Weights of a small GPT-style language model, trained from scratch on English Wikipedia.
Size: 9 layers, vocabulary 1014.
Architecture: RMSNorm before each block, rotary positions, biases on query, key and value, untied embeddings, normalized queries and keys, local attention windows, paired heads, value residuals, capped logits.
Each number is 128 + 24 x the weight over its row's rms, rounded and kept within 0 to 255. Layers, rows and columns count from 0. Numbers have three digits each. The size before them is the row's rms in percent of the matrix's.

# layer 4 MLP gate, 640x192, rms 0.0761, rows 516-564, columns 96-191
103:075131101101138118147110107117111122115141117136121133170167111121149075136095130139121103133143103144117132154141122147141123137115094123118132141150122153187150110084136155123149136071126112153116167149114140154143152127123141100120104169152182159133123098170135153135126134166087116139
096:143143116142131132121074105183155143149115147148131117104153130116153104112094091135098162097082160167140118128109160164134151119133135116142106149152108128156117073102161150161168106087102140110092153111169133140084124132164115138141138091135172155112078091119100125122090115117137128136
104:100138153122101120102113130121103165085162123087119116166111095124157131177056125097151129131122140107129128157162096162127152134146085177101110150116106094138131140127141086123134135126147127105093156155135130163098106147137104067116113117153100149138096115105165175157110155146103131142
102:117153133147126115112120103116133152099153122136137132117112127175148155145115157097122124074136125173150107139106102124134148137149133141129156127132128176158137129127134116139112146153103148126119109120145116180131124119150127181162088126120122145162105157093112187116161155094167137097
103:163189121159114139101130137121120141109139140155146112110161203134077121158130061086116149125095143109129138116134149097110102172120147129129140134125133129141143104144137106121161119108167116130120121089166174101082074131161102112107131155162102132090143140112141152132073131103093159120
097:113099117151116103086139117138147100134125132155158143165092099136108106113146142159137132160089131111186150103123096185121118143093146128117147127098118121168161124175150129088150137133102155139142096134136094127128168112112094149140112156148151126158152170123151092164113106110095092130
104:147170118165119142119091125147132203112109138132162124121129107125165102092095146094121095115133155152150102106136150106110093132195084131128115130152139145173135145145163102129144103122146102146125168099147095092133111121122086141134111154090131105133093167149142176100135150121147159134
101:127143145130088120075106144140149154114128172152159128141148128147109137147095107111131115152163149146152157149172152137152169149096146116131105134136125122119120115121133138155132147132137162096149172119154143114104129083163131101135142121090114162112134131173143177143124128106114118163
092:146107117168105135139126131106147098124168121165135158133158130104162171150123117138153136153116158136193124090081172138090134133125112164123163154155139141103118111127148094134109134152099122075156146118110168099145123138100111123161083095162081136125161150113133137125131102125146150104
096:108119148144143173111157129125110103103091087117132110098115129103149141136086104141155078159149162114130141143114171140161143147106148095079152147113119165176122162106143127106134135145107146148115125131145152125129155092112141093105180140148083129179140109117163136155121144129135186106
096:099183115150139135134133151126179124121109111199133098123119069087104167148113149135141132164122130129135142127100127142102136098116145116146117109115147117161133100153132113108118145097145150137137151138099142103155118088151114073142114071171149147145065118167160161093130150125123115156
105:126119139147097112155157122152143129091130101120148111118182075162084105148110090110176103156165105124149150142095115144123133145172100106154145065140105116147129116121113122186165128104132125128151134155109113118115097124110116083170114132104138109100127074139137084136096162105142138166
098:112147084123115152173103171108107144114129104119146123089119164090078111162125135149119087116100143150133112167156139122136145093134162093125203140119127100125098090074118122142171143139137140131114131112158156146127161153122087133134075118126160106101129095150125142089149147132102105095
106:147137183143155147118123145089113166152077166161115120175138050091160089143123119125118108116126125150154093122120120118118185174138122122114131164148148149131117144133151143136139088175160132133114111117161102149177142109122140104117138166155114091133124127158199169173133159135146141149
102:105173162132121116110088128158164130109146120151135127098177149149129150140103119121111153146135106103113126087122155118136132138068075146092134146130143118119104097126090100116167121164119175109124133137170087123129097101133111155160144133118105140086141150108114137105134154118133115089
105:115112094124154164143125094142128119097130156145100132111127132113131158141121120140121093108148100136159109084118099114068157129120087132133096122129138120126136146138116079130121117123105147128087133093131111152128130106184150126119144128133062100149135131091121091099136112181124129140
103:133135130146137133130104071116112101124162118145108125139108126152102130113148133118168110147122134127159111167119143072138156129178083109132124132103147169163112155127145113139127123187125101095125132175121136116158153157101104130133160156118153106157149101096121155089123143106143115111
100:130146092185164084143105156155094140122064136199122107149094144116121092142157160082106098115125097138132119122115142155156128136147137125166137096117136159171104110125113165133143088150131072133132119115131154154103129113163074108123115097139180095143112106153136149098127118127104121108
101:187111156076112101126148106142153159120139120108063133099121101162100110155067145127166096164115130124143129106102107107098142117082129121113107137114103128114095148086133113138116118081101114102107140112144159120157092128116116085120134157159130125087128143131125084116130119128129146117
099:114099164153187127106127110108161171148108136089097128089116116093162149121104129117117121119157093123152106125123151170126137144113150144111123121087178177150133161143167110121146197181132104118119128136104144149164092128118115133142163145086093145118146143116124106118108143133116103180
098:109118097105153088139097140142105097124127157181099111153174157127076112085082153109094113136175143158099107100123101142113151120116109106097133128169106085162099142120139148114083116133140112103101146119192129150143131167130112106127143123132145147131134157114129119153128192120158112110
102:123089136148143180109115107166145134139111148163098129128096106103128133113095116144123121111138139172107112158137124100156098136099091146127101093125109157095167139120143117087143131135132118145162130161141138124175150116108146115128087123111160104100122122150148143170117144116171167112
104:127131146124140172142131135135159158117097169095154145157163117117125116144153103126032124117176134129165092127146123141118156111121166115129094125107131122135154111114126107128154135087108154110134122111142087145111093095159187096162138116130133127098113181143184131138123110105170105140
101:115143134108103170124151145115154126155089127154165126102109113150144146147119129138169117143133151149099116158131100119102117132136115153156151151132131156123160162116128112154142125149087151124124105138135150121101115146119146163105125177163128113144119143139120120105164175083142140195
104:085096118197139147156132115125126157106110144162135121107113121089134096121148139132138159129109108106109115113168129077129088141106147143134126083155142147110096100138145066129138124088126130146127169135147137116102154150138109118137115151111114081116088166129086141085172136142129092152
101:126100089168135113126081099123132123123149135115129090158105100140143116123128127142163112156112171123176110180088157124100148132158194126085152094121123126147111148073120120157115105139125144179121106141114129137131140095183107166150125178157118154136088133144149144141148172141169107103
100:081129115153100112094134093125092139143123123116099191146097126153149119116087151113108131110153138139141093129118120149148151157127137084134134114163159111100141132162144108123137135121135121135168149098138116097151130145102080101142124179152163076120090146141114140154146134146120139179
097:107140114107117139120126122155168122132163105126093133137124117139122181128137144091149145095129114079138184135201135142165140150102163137121131139103164144117124108114116123152088126169117142129112119120125081115160144112109153129081111113160104118118121102136124140141106119076175141147
100:134154120100141102139114114156134118150095097120128109104091108101175128103147100131113101168130145095145149140128114140143124118102122168099134105111149161132132132144090071140130165136128099091098094119138102149122117148126147114133127132132159130124155095118145161106123130123124060164
100:126113095153112143158088157139077115101108134097142147139168134095118152112150131146137143086153133107169072120099133101072119133110144138131098160147136110113111137102124155142137135115137142143115126075127169134156115161112098171120158089145140112129146095114152134098102164109144139096
094:107101128108167119066126144152134182133062143138114112196121146160126094072110126090124131129117140129160124128111121150130132097137156137126140110104140111146140157150134131136116122134133133089129099100111113145107118129110133096149109184159114118121148163094173100130132121141097120105
102:154158137128123083133121111113146171158100110152149151167121077128140116138092105120118129111099143127144106166138160120128112160125108100143080153159110115144107095153143125171110122159162173129152106126142118144103170120141081144129144127121115102098135108153080133102167148121119151133
102:126109138137160076098118108090141149133149124101105160121143141156088157122119151082114093158122071122140145123161138132114099140129126119158081136143106126138152152182104146156126113135130107098181161150107136143148117127131116113121133106098121079088105148118114111154137155082110090138
091:130123102122156130147116136135156133121133135114113132127121104096120120109160101123165123118116134093099130147184112150091126148165109121116147147101143155138094161122157129137157161120078128078113118181150102102182126106136133110114149164090092131094081153122127111118124166127159142133
097:114116150161116101165084123075091103146148146138153182120152133103128147134111171142150124113115137121136086135168111143134140162113141143119126086097181107136108124111134129136163119126128112120142109150106111154122132153113101139126139135101111100126108130144165169132131109132175091087
104:115134112132164148143160129125147133124175132126170147094129123115110153099116180153121129139163124101151144112176094123115081152128103120145193110108098118151131115130132139138114166140084147127109152148128128111121145136168140158122121106118065114147132143130121163106151167131110103138
106:111124108135143121171131216113143144102096085152171136119152105134120095135130124156151156160110111136141204156156147070149180124092116161139124142087159108099165143165094122140127177097123146137140163087144116117116155157150111148113100119107112110059138147114141117133128141101144126091
099:100104078178077116124140111117144105131116089156150136123157091102089112160179141130107108165125168160130140130118078151146146105130166116138142104129153095107085142201162136106118152100078133156114123080131171154078109124107085141115139177129127089089128126134098102094132137149146130136
099:160146130156126116150108106113111169122103081093152108127194122145101146113094137105134136146087129127136113144172101111187127122134144116118166114098152130141151122155085139146142159143122082145098140137124109111087118102133133134131127079110141133130132133130099117115135157137140104130
099:129176098134133082148093105105141131155074154126179116122130163098140153139138153077101130133097128148109137115152134132115099136108123174116121121107161171119168115132135094077112179112115130149140136147108131105148132135166144071134157117112141153109142155160136109172130112155121137182
100:102145147097159141149168121128136131185104122116148167142104163108102123111079110065154148147092106146111123163135093141109101114111100155150149062119105108100137129102129143104139117159137118131113154134156165090104156085143101123135138160120185120136116164111132144085104128127134142109
106:105130153118129098151116091115153127112118110135165168139126148164118153065140089095160121100128126109086106137165148134119126148158162127132135170134143183156136112129118130046162156139128111152129159104114082069159165115154137109113119129122147104151110140131160139125110114115159161186
096:117122187133105133138120148143125163161109127152135122139135155124086136159090106116122109169156120107097093165120091075120156138158162124135164158072074131094129103113144164145119091166140140126151150115118116130116161071134162103077128132140112152132125148126155128094109137163119118147
101:130117092141115116126121162147121111141151115102123128153189162116151134103081086130113129159096151086161165104156144112111165126133095144128141094148113124129146125124149129134135125131081102144125174176126163182136122141111149128111109077093141096120092162108114148116088115171107084068
097:098149122119147111170129124119112146125127166148129161090119123162127149123118147119133134097119192103114101096155101126126131098105110104131139123097116154127132060164132153148134150173120133150107144167169127141118113164131112142136150124113116169115110093099099066143146152144116115152
079:122106154125113086118123128149071053131146117123167122087131163156148125161100130160111137158155160163098140123138166122116157198101085116159096133088143153128122117108145137121122143108137113139146130122102168131144131113115123111143134145199173117129107135107102158120097122148129124129
089:152088107087139147169138114128099081120121158149163130119067136126109125113082151119106113145104108140123103100095134111119150151176104133149185177137117176099112137159163122117192149133185131121116132107138104129110153129119115128140123076117105095128123124153157119106123102202123124106
106:116126150144137163148118136130126088163152146154151143150151127100133102127101131145107122156130135085147106111135089182101092094134171141152113117124098088114134137156111131163140126170131125170115095144143101146169133141113149131141112110111085112122125111141141155124095101148135125162
104:141135147122101111114144139166098126124135137183137150104137147128111148097117124124149175150145108104140165145162142122125117141153143074138088133093131122095084137130113145129120153144145157092116094101148137122156181122098151177137148161125175110128163146120130118121143131126119125164
# layer 4 MLP up, 640x192, rms 0.0803, rows 516-563, columns 96-191
104:124148097097148093146081104112100160099059120156161128147101152141114144093113110119107127086146115109098107101158159161094089103129107124099170130137125159117137133135125115107133172123139150126122103119116102138124127116142112106158138147083121128100122143098147134125125105137137154136
099:130121155160120115164131107144134138102125085091123138126148093081096107129097123134074074104115182129136128142077138105111120128118084153130074121130087126173124148164118090145107128144113133108121170120109124142129106158120113132152136112106114138107153118110098096131117175157132122109
103:130108108170123120144065138169136118136139063148121100119149139110109153116142140176143173124153108148119130089159114134127136186132151140144092108102131158169111146171124093163137123155137074134123127138138078132123110144162115151100124139125092114134154112141112139121119132138104140136
106:152140089134108065155097108124095151140129135063100126113131129076136090120147126116114112082138142173110102128135104113120134153152133066125087119120137123137134097109161095131174142116129140132106148135117076124114130104108105120139062127137102139155112111117135110117087155129097161141
099:144129118146143157122135136089124119120098100114137132130132123078157145148124095086119147148129158186145121122130131122144144139122137168074126130168115102145127112141142074119133139101119167169116185141147098154120172138133126134132152110122132142154143108140109116109107141110112129135
096:129122115123138112130091123093146110169105113097076138129112097195120112136095108127132114113110163078091124153112125143147087125113163148108048141143129187138109133093147145146111133100128141121130119126169092151094140093121148114121166131131092156119110162123155165150135133129096109138
097:164123140128123163144127119133166159064136171138132110144140141101150119154105167141131112130128179113123099106124160158107156118129137083109169151147111168140091135095137137098114137111139119147173128132108123143106136139143148146102130103111130113121123130133162121127116125164126112129
107:118135143139162147131158118164104131136129115128201113110155168141174091090118156078161126130123110134120131146141115141135143105112125096121108122144169131121140194136134137159184118116106098075105141114145131067085128135168069126106135119086121157104112116117118155109106120134138126142
096:127135091103120144138148111134126121095127142140143110116127088110147103124127140133160150095141123122118155106147127124123085158089106112064133114160094130145126108153121132144110119112107126150169066160123139132176114139142106081109153124111112157152086135148135152100178162100132143119
098:082126099126090112184179157167128115134122141119093121103110154156113120101157178146160115142118150137125182107117117104138138131098128129136170129135122117115161145094093104121114131112158141159146113158163101119116112138114148142106138117137173127148132098101101136141088122158125124128
094:181161110133119144137142098156143185073123149150143122121111154130082108088113137152159124173140120142134111113147132155135141146129120134172133147153128126116121087080160144090160124124121111109143130097137109080111130114098129109146104136156165109173154144127123125117167079112155088152
102:066146125149158067155133138097133131114136125138107102135135138128140090082140126128102126107119092106150169122115149106107127154122101167153175134164104132131113110132169125114169080146145154142135120155136134138146136148090169114148073152118159125113135129137151162152132137135150104121
097:123128149143136117091144108136101169121091150125116119127118141133131128171097142130152123111136081163108109080139151151081168150106106126120174115132138115146130074127109132109089130142109134115156174153100151106107148119160120166120115130140109069136140078151105106104158149136101161151
107:129110094166149125123159118114099094102137148174181152154091111129170113133113156139120139134141107116154128143136094150164107097113112139150148102135130127151115109100090145173083125123116112135123085146092112106078110073127158133150130173122115116166115153087126140128100151177083115138
102:125166133151154096147096141183115124134115108110126070092147111113191155083148154115126159142118109130130152135181144136125156096092149122128131179078108120073141098151125199113128153141143129118102156129162120089159136083110105124118145102115155119112146139157142145144131097129127129148
100:115120156124142099100194121160100189141130139087158160112095116103116108125153153069139181132116123111168110133143130104115120161121146139137139139113103150125136126090133138114170094112120110155123092109126088116107153150175124127128108127099137117155150136128143146118103054128092109150
101:145079115087127142110144162099123155098139087153114149126130153138136132111104121169141130106140117165086126144119094121103143159112140116147134141098118121135095144112140130170110118110130136123134133125150139126102110121118110116107128145170106103135100142111088152113155131153083164148
105:102124160145152163182162127135156103121141182148150139159156153074106135163119182112143146131130128115090080114136167124103125131073117150103112149114151142130136149103135159100125106160124107107077111161084112153113124135133124093147116124151081104121094099112108141132111139099147122120
101:145153128127145110090135069099112113064154118112123108157152143155138121129127101132146161106101123134118105130126113091121115125139089137157131132156127179119134153119179126116131135105102139098101143113119122122128131129145114142132130101126101132139123174090152159154145109121104116168
099:126150160105172154153148135153179103107132056136120121094128146083110151142102121107106142103134138139115126161162180094136109122118106118058124122137133152132166073127102110101089138119148100114091109115135169154117110104113119142143132115134164134122141175088135115133136126143136139109
099:157138145114148160114111116111113153160115139135116143109164117156183134141123112122142123113113170056135097124129148137151151122142141094117137122105101146089091128175133133136097102113167132111080136126105120118118139148146151144109077137130098097113143107117148119105167085149129119139
100:143118130143173102138155132159144106171092108112161123117154148133080165147118096102145166128156134082153113134143137116150132177150120098157175149132139127102084179142123143108136111150139116189152179126138132098075135134109129126139138125134125137133139157141154160125149117140160147161
105:144111127073129122118115106178134100143115092137130145110144143128149119156142073077131124129128136132106120178200082158129171135133130149134139152137136146113068154164131099133113107123127129130128140134107097148113125160071125156151110138170137146147109119115147103105126150107173129154
105:103132124185074154148113138092103139122133150133136087130134162128115083135151108132110105133138138160092109150125120105111140150137093145111141137128159157143154142087114184119135135143098128115143128147116138118116096138140115100179105093158131117141166104108110183125130149101165093182
097:192141129123143097104161161131124159136133135148088155180078134064095139140140116123126145121139141142112115157136099114101099104132097118150143133126090157123123098145141167161110126159113123099115157100157135098114131178116158123141097103117136173121116088155132160132129172139075138123
101:148148130152087125127193098114139074133130118142147164097139142111138130144109121088108124133112091111101155146113157125175143140125121131153162155137099119120109115132162153118119141141180080126127129120128113130158144107108119096133132118146112164156153122133115136111142107127101123120
103:110151133148150122154116125120166140115173091123144096154178122124142083084101130132107096108125095179100153115152168133127133095158110149107112159088125176153112117120131140113142148105116148110141112105121170116131131139127156113129097100131091152154147120129128078074099126094135105168
098:128130134169124091162164122058154151148168110099126081136138110142057143130130138093102156132137105104102108125124111164147118129144146162098117148115136104124138104119114059126151139094111118097132147147134086148098144143156128118114133097089162102069132114139130133156143092097096118133
109:071159098115124187119102079111137153159149143114112096111113151141158095128136121130140116174172135155122136118147122130096141119129102168116102111154116108124132136132091139164120118116118133126123153096137133083140167106117083110133137138105148129099125131086182143159112136124097108118
096:083138106107109102130133146107163117111157090091120123110138097110121136104125134138171109142121126095145149083145135101117100172119139130114124142168135122093118149118158114123105111120122117185115092150123134137117067111124126137112116100114130100121155128082141173094107097106125110123
111:111134128126125124144107136132117157098152101113155133118100123119146138110126136124073120075162142152118137128105160100141109129133128143125118135152134151105154088119153134167176123122147153152111122147100142088145096113120166164148163125168136080150089150116115126114154129107131102122
095:125081141118148114121133110092101120097091158143116139139080174158141145134108099099117119138143116108089135170119108116087142113134153098135073116126125122168175133160102092119113153170144116121143154117134143116146094086158118152102101135102132102125125080144116126111125158117162169084
106:130105148132182101119101151142122122137123159140185131135153123127115130138142182137152118147140196123126111140163155117154156164153127109181194159134141132109174170107127140141140145115094143170161150113142087156130095091174130126153096103100114117179150100118085176136144142122168136134
094:144115214137116144162105129127107103164121168130111123136132139143143096128110121159121084138130114108148183158135111108104089136130145128142093126132182127116134118131122160157113123160158087107137146163122109093115181147099122165122109112114125126104127138123107151160126099109102123082
099:152146131134136171176125174145121124166103160123141113122099104108141170118140139111171136102158123111107112186072112120130133063131172114095179144154166103126113124145164154103100112139114137095131116142132120129111162091135144105145115158163147147133126088127139139150148128091094133137
106:104114115148135167145072147116079191119111110117141136124117153170108091117124117142118139132109128106137103145087151130123097111113146142155095157140171086104155135102110136138164141163107106102171115151126117128113105142090114139136151156113105099124098078106124114089124100123097115141
105:142144086103158104159135098100111151102096132100093139133126140129170125114124112102146122154116155083153149161077099131183137087130145113130137150113151093118108118138156113125117117107103118124152098126105202136120131085129156140085123133099126081125135086136100128118124136114177151131
106:113087105149155157100076174143138124104142150122082123140149088150130120104107129149082084184107090112104144131123132112161148205168093112159094132109170157126135114168104147140103122148091135105135124101130123112103122145165137150104153146161158115128144114087091116172109118196115124124
098:093131124100131151129110142139087102106133123130096172103140157142202124087136135126137111152138126132112090154114132057131130117148148121113115140147162095103097162118101112133147118123147122117143137135124110161150069109146119119165167144131127124177152136096134134143140120155146151126
103:101124135087142131126122109144137146101122154092139156132098164114113155120137162118168141111081081116150115105135133169145106084113154147109152105165135115125095177165134109104094135158067113113143139112135088114118145111157132149148125131097137125125172105124114136087119128133157132144
103:143117134148148113132118103147123149169126084164153117097111147133110088147132100097124119162146072149082114141096120096176103088125100167107128118139112127108134152121156204140143148130149124098112150119123138112162088111124110134114139105143160105135081191101081144104105123125119141153
111:143153145086121157156125091116172173129159109123121134109149102139183120143098108135162146164144086126128163128121096082123154127153153133156085084101115121174140148154163131123172144133131159086148097158137176145122116142135142121118113130111100128170143143158097103111108115157113090156
100:108129148147149122111123101133100116099130134121164082122120107117093155142103135171115125113115118126094155108152178097121132158127092134077121124127086126082135126132160155102107114135147123145136126134123116120127123101139125149141099102119090151162136115114125126116112124083096133114
099:115164118101139125105155166147146131125114132130110162158121142128164121127115147100104125129141122094173156089111102108092132165146151147116114114152138128133146107143132094144121128107125169101128147137120128140179136134114078103113137152135159158142050142104128138074109152121088124145
100:048070150122124186139131111129123154106142094122116135105116143130127110169134165178103139134089117121172152133109128111124145137084152129090151109132157131123115122125170139110159121136148147141156151140141126105156162136092120137148153166113135115107144146075122155095115179149118154124
077:145138129135141141127118139067117142121119136112133143115133158145138128116116119138143133175121135104111123136132094133169132152138131138159101130106131123137122101116077154105107079103074117142109107132156145124144157123121088108115102137126108118134110131125158093122163141088136121176
096:156156142097163151152117096094130162080098082139137087162126120084115129093121106150185133124091159131158175145118087163115138148148102109103131130062117120140130110143118149110117118150110125152126169173106143149096115128138136089113120104165116086142109158125119164170148115135147110104
101:084118124101104126142115087148084149089157132103147174109148152170129085100150154119148135165132167136137121145090110129161117122147140167162123122117159127112122122141128119125150111135094124114180111155155137141089121121135160090144136088149113105156111117127156135176173146150154116082
# layer 4 MLP down (transposed), 640x192, rms 0.107, rows 516-563, columns 96-191
096:097168138086119129113093136164145103162155120075140142114159122132125102136101175107095101119129154154120101108125097144122143095150147178109112131111161104133143145115081125121135171120160116154091139120206163141133137112120096167127130128119125104140125077106178130146150124121122176131
096:105145121110114121147111094074103150091104091135139113094130113123108138068127147110110188160146127163151128113131093115144084133166146190146172148101140125141154090108126139118193120152145160091124099179111152115154122126147128131131154120108162090130113134132112118104145101126115125159
103:132150153132081141125127082142131099120153128125154133128121158141135129155123142133109083135150108136127074157126155124135112103162126134112108149087144139157070151145095139108135152131179117090097134112120121101100102130110149155106130076113115122146093118128207134149142166129085128126
101:099102120146145161108120186144138110090113128141155103125120133190145133128131076147103132132149134140180108148089139133107127130118101108083122112078100111102115114102154110091098194133091151115140140134131137162138132068164128095143135124157135099110139173157166148075146148123115127120
100:171153105089122113101117167105120106179124147108156136171108115146105123138123129130130116144133130159112126169133135156120100107102148151167135155103108103124136155115168087136118145140111128123124138172165144112129097136133116099172165150118093143116123131128140162153120104147121119133
098:139117112172103132095134130135121132121202086154173149120130127092167121124136156144095159107142136139142109116112045161112147165098119106116161145113139095096166164151135131081140098113101126113134132127107163121117143129135159132145102116114143115142133120147119106119147094141144097128
110:112140125098113150105105076141120155126100125109122137143126153093078136104136120119134123165089113123136110132144132119136128121098146098121108094180145152131169128139111137113116124107108110118140124107082134118125119076130094130153098100158107131115156135125145128158143125139097198106
101:108147128140172104106178155076140134139123127139175121110108163163083140139111145187140126148136117111150177136137082090076109154124116097110120127108133086115134151151130139104127141125134169155167169141127113151139098139166161093125121125119104145073134133132098105152120113133110111121
095:181132153146150161157116102100091127159121091138096101133077120090096128136180061142141105130148089168081088126119118140150113134118116165132111123085141097098147127115151127165140129141132159138159123156109120111172127156145141105085144135093131107134104112088101135133074141112142141149
096:147148136121077104051123107112123158099096160156103180159135114110145148156131156101099101111129107131120098106151131116123096067155147150146117071127143147153140159113124148143148137118137171133127125117118154134125122118167151104119145151127118132142099121118121100134141152120140090111
090:070139146125173106104096147139124099113104124076138146129088163150142125116100144120165089117172116161088112123139136121151174139174200084125087173135110148115110103138136146155127083162168142119122143133123094122112099147112173131141114135113133124098117141133148099100146146160116103113
105:158160103165132116121129167125089110127111154102154109138134151174140080148172082121108095079128111123118132141135100135121153107127100121097125118135140095129138069138136125169138135081147140137139110073133129146137092122178117125182094111128146154081100163108121145138095107155141132141
096:117143156141148088142128163153155131117191155119168129151153116106133157130145141177151123093105104102145099140123159097123174112134101138117104143142098142159145147125130160107075149124163132134159124109151160128079077136121093117105155136121125113138150121155108128106117122207122151123
104:098126114137157131125112109116130063191142127097136135152158120159108150151151052124129156128167138095122175156127116144144131143114150100123166124114142115124133091119126142117118146131115136157153156124159093124112127081127103161146147089125109130122139091125125133144147190119102116143
094:068127141118151125143108096140158163143105157163152108160130137070129106098110128108112156171114121127084107127119126147120129077167146144136126126111137087110125114173128135125099119099119160139124147149161157170147135122130086155134132148138132138122135142101108118104110129138115117157
104:129117116130129099150102130168180086176074086139079130155121146120125129102128131149124146138122120124152119116095186111134114129155129144129143091105096090116120146137160125159139155154163106127142139162084103122104147121123141077125159118127130111124084121163098090139130131130111181156
100:132110135118131116131160108133124107100104112127144119146132126124118158142120141162158107069138143065148137182108110146150121131120116154179128122129159144159112094145141122136163072126109110130114137131125109178097127101171149153129105134118131085116105145131110131148127114160170127110
102:131166129163113134114143098099086118113137164147171163113118132158148098143128082130114120105089135094129114121169140098131092105155090190152170145112123188099146137137136126134161110106157140119098088142146117132131141132151113138120128117130126131118116153143103121093153142108099186080
097:165132163127058160147083152133147135136082105111106100134115152098159140109133136127117138178118114146103125135133122159126126125117174142151161163120131139130117133108091135113153088125138112128131146094151130168141145114117118136121144198120137115106103122142107166128115103118156154185
102:142131150116146153129159099142088131143106122130141134118127143131138113098139133146108143141169115137150109140119109125156129136124138093166149123113115137125100137140139105117092111103161096110122119133144146144152157153079153134152117086134147130119117144158074114131134167174096120145
104:118120099128133141096129135121145121118151114063137079128101119118164085110126131128169132155092131102155104206136121142126129184103152103086106125131147169125147171111120092130143154171114101122121125113095115120110108129098131164110112118138132096162129130106097142100097101104144097088
100:128137130130114098134101094117164082168139161105076121172142132184087108113106110119134153098174120153145170099135124152085126142127088129139138072105138141133194158124127178174143117137159128127096185161121102109125152099099099123131120164091127123094090103151089120119136099150090138157
104:141208153143136124163111156123135109118158082111170134154146094122140172139089106151107094115101150145118110130131143124130121129149063148107163081148147124159126102115105096111154135113127163149120147143129138101133163144131095167090093111106147096132178135147153089119156123097146102099
105:074087146112118130111118094149130118153127083123057077130141121092130142137116114109152105097126136121129145114089123104124128148071116146126085138131152129121187122126111144088096130148152106134105102141094135129090192150141105148108169146142149146142111128148105148108129157159108142144
099:149126111109109132111124130147117151139094143100137173147092162176139145122139112137131100160146047111065150148105146123114105119123130127131111146140128080124109085101144135164117157138111148110127131141130127132149121106090110103121084146134133123104081135151076139162081156091173114087
102:181117116152103132131112140134151115098117124131160115122068144128116115132131135115141095106129140128143087134126119116098161212092110142149134138094125115132157150136137077105109111129136133152126113132131085137157109108131183172115097191098145114120124150168157126126135116115138148116
108:144118151157138114173147121133100159107125100111086126152140115121101132124069164128162106110150125162140148092171113132080133178142152140154128141128115126191132083122140126156192140119133089177107123066115144134078136109131130094151104117101104129153158127174133107137083128155124117114
096:123081159142175133158133164096142143144128173086114138101100142098135138090133085143161161120127130101114113143152128152112120132108137121069120127111137117147123133109145117132135182148127111154188123117107089127157124150114147101172118133164133147152079134126117141112165116151177138184
105:117137126119169101120098125105158105146125129102128129090106095140144104105136122148105157119151129088161100131154117074092095156117125153129125123124139087131172144135089119082121169113109125109111108080134109153109099140114103117150134154163129198128112129110165136129116132102134085147
102:134131117116114136140141130183086104115092122144106104134119120098138070185087107137118144115126144111128110153175172126135122139125111134181094140123119186160182088084129118128084130144146144140095125119175167086123142118136110120146117146138163104131124134098130128128089124148099110084
106:088118108131158129154101144150153157108138151115155098150168128139116140107135138083087151148072127101152153123138105125122100149100144121132142124144137121114119071125114109127119147162146125163097122135117122119142104147109098107124113107103121132109101095090125134129080116116169158092
096:180124121124137171149145160165154138167160133151144135210149101134145127127126099142108134112126175180145081124107087132152122142118161146126150117139111143123150126148100112131147106089101142113129108137147150142094122140118136127151140098118126151141137151161124114124179103129122103131
101:135178107117090125147129059162118143129101116113126142132152114101128156123149134134122158138090124155166141149118116138139147115113145098144125120147149105122108068145099123112125142122158129130117140167151172139135103118161089128126111132134113148148108120104109087107132130122137153118
097:117106137166103119129144115172088160072128137142114127149116202089134112117087148152143141120143119089147158110115118142159125090142146102119127107143129123076071161101141124125108100158152128093118149111101156160156134099126130151088111130153164124110122154125152114148140161128105128127
103:138130116139105099118113138088090089111106149137137130120095099104096146117187159126163164146109156117128133157107091122176136125090092220129119145170123111148112113146132118093102122111118128169107155151133096134125143119096119108183134125114120116076105115181146107114093117158171135122
099:130151181129070115115150079146098154082133125140120149099178107119124102128110127127116158120142111154190148166122134120085166103167120140125168132093112151126109153149098119131150115099097133112075114108109094117109142138143106145126126163104132160112140119150100140170114133126154099100
107:158181103091138132113123109151105147091152149134125117146167140144130097160131103110146163092144137147091114138130126124134120111144116120166101135142145159182152133082129118099115135158113110153147170107140144132167111078126156141115118191158105118141145115086141138116117112183103148183
096:152113115128127136157128135149106101138118109095154091127125109114104077082152095157125137092174075131146113086108125188103114101107105145171096124123084136125123143152133120109106080126160114110177107133127177137131104141144134178089094090137125144153109154129105141113138109118129152133
103:130151143168172145149121104139139116122109135154112088141087111115126085120108172123136123154137105100115152151107138111110094123102143132146200111091160125116123112118113154106171085131148128105167149155088127155136117126152128093106124148126132081147129090111110143110160135132115083070
098:123103107115140134108149149079144147078157134135134102137113120155097114141108132122103186109172128097163190112125120120146168109106092132108150145156127089107117126095090089129127128116121135142146142175122135154077122136139103135117131129159136151129118108127074137163145105088154165116
102:099133115158149110159098122109124130155100074120106132124168114130172092114156082136144117140113173102064137118137158050124103088134123124119153141078181153090114137124179128121115134134143186119139141132118122110140147142128154125121131156104146091103158169097115116147112114136120163122
105:113122131178133136136148139153120116161117116105084100148102118141166107162130093098131128091137142114140172106096095101134118105144150144110176138122131147142119127123129090157207137117128109115127117153124119125123089136127095101145104143159107126124118167152115153151119139119114145150
098:141122120147166159181104105136131127123123110114167151104125106113098153153104112159142175119130119108112152136080164152120141116133119157165152193110098153135140132100101152088153117183154104090142122134124089131138122122127091138141106135113154125128117123146146104109147142141129129135
102:128120176163134108169127099117133126120103092170131101116175130183097174085107112105144145127123139098161152122178163112151146113161147111121124161108168138106099103127095176096152126107136151160117078107116109118142105153159162134125099135106140102146130135150137132134117123138139143112
092:171126159100164111137097142101125102149205130139129126133091092120107138149117150120119161121101119093100110131124131153158119114143154120104163159138175098145118167103118133121108111091164092108177130148127112134115142133108098101117120114149127096180126127143081114198190116096117144077
076:130156115114126125145182145118123100142133108149118095149131139176138092142119107131134114138155127098120098179147109101130182192112102082116120135130097109097140161106150154122129161138107126108103138085127135108080074122141129124112134155111114112152192134114127113162099139126114122145
093:115111119068101144135108140107116116132144092189102130096121105135119129130083122106085138121131092147120077135114152092100135109145185153144156112146176168117105120073116133171108143088137092095111111103152131070126133122123147126154136145118159113144151125155121135120101133111086149111
109:139105140110151122118137103104145136147166114178171095100135121118136113120168168161135089139134106113137127088146131132140117151154103137132081135131129125145100103110114138149089102141096166197106125103138109160105074091157135163167108119142122138138093175157095118157095095111157143115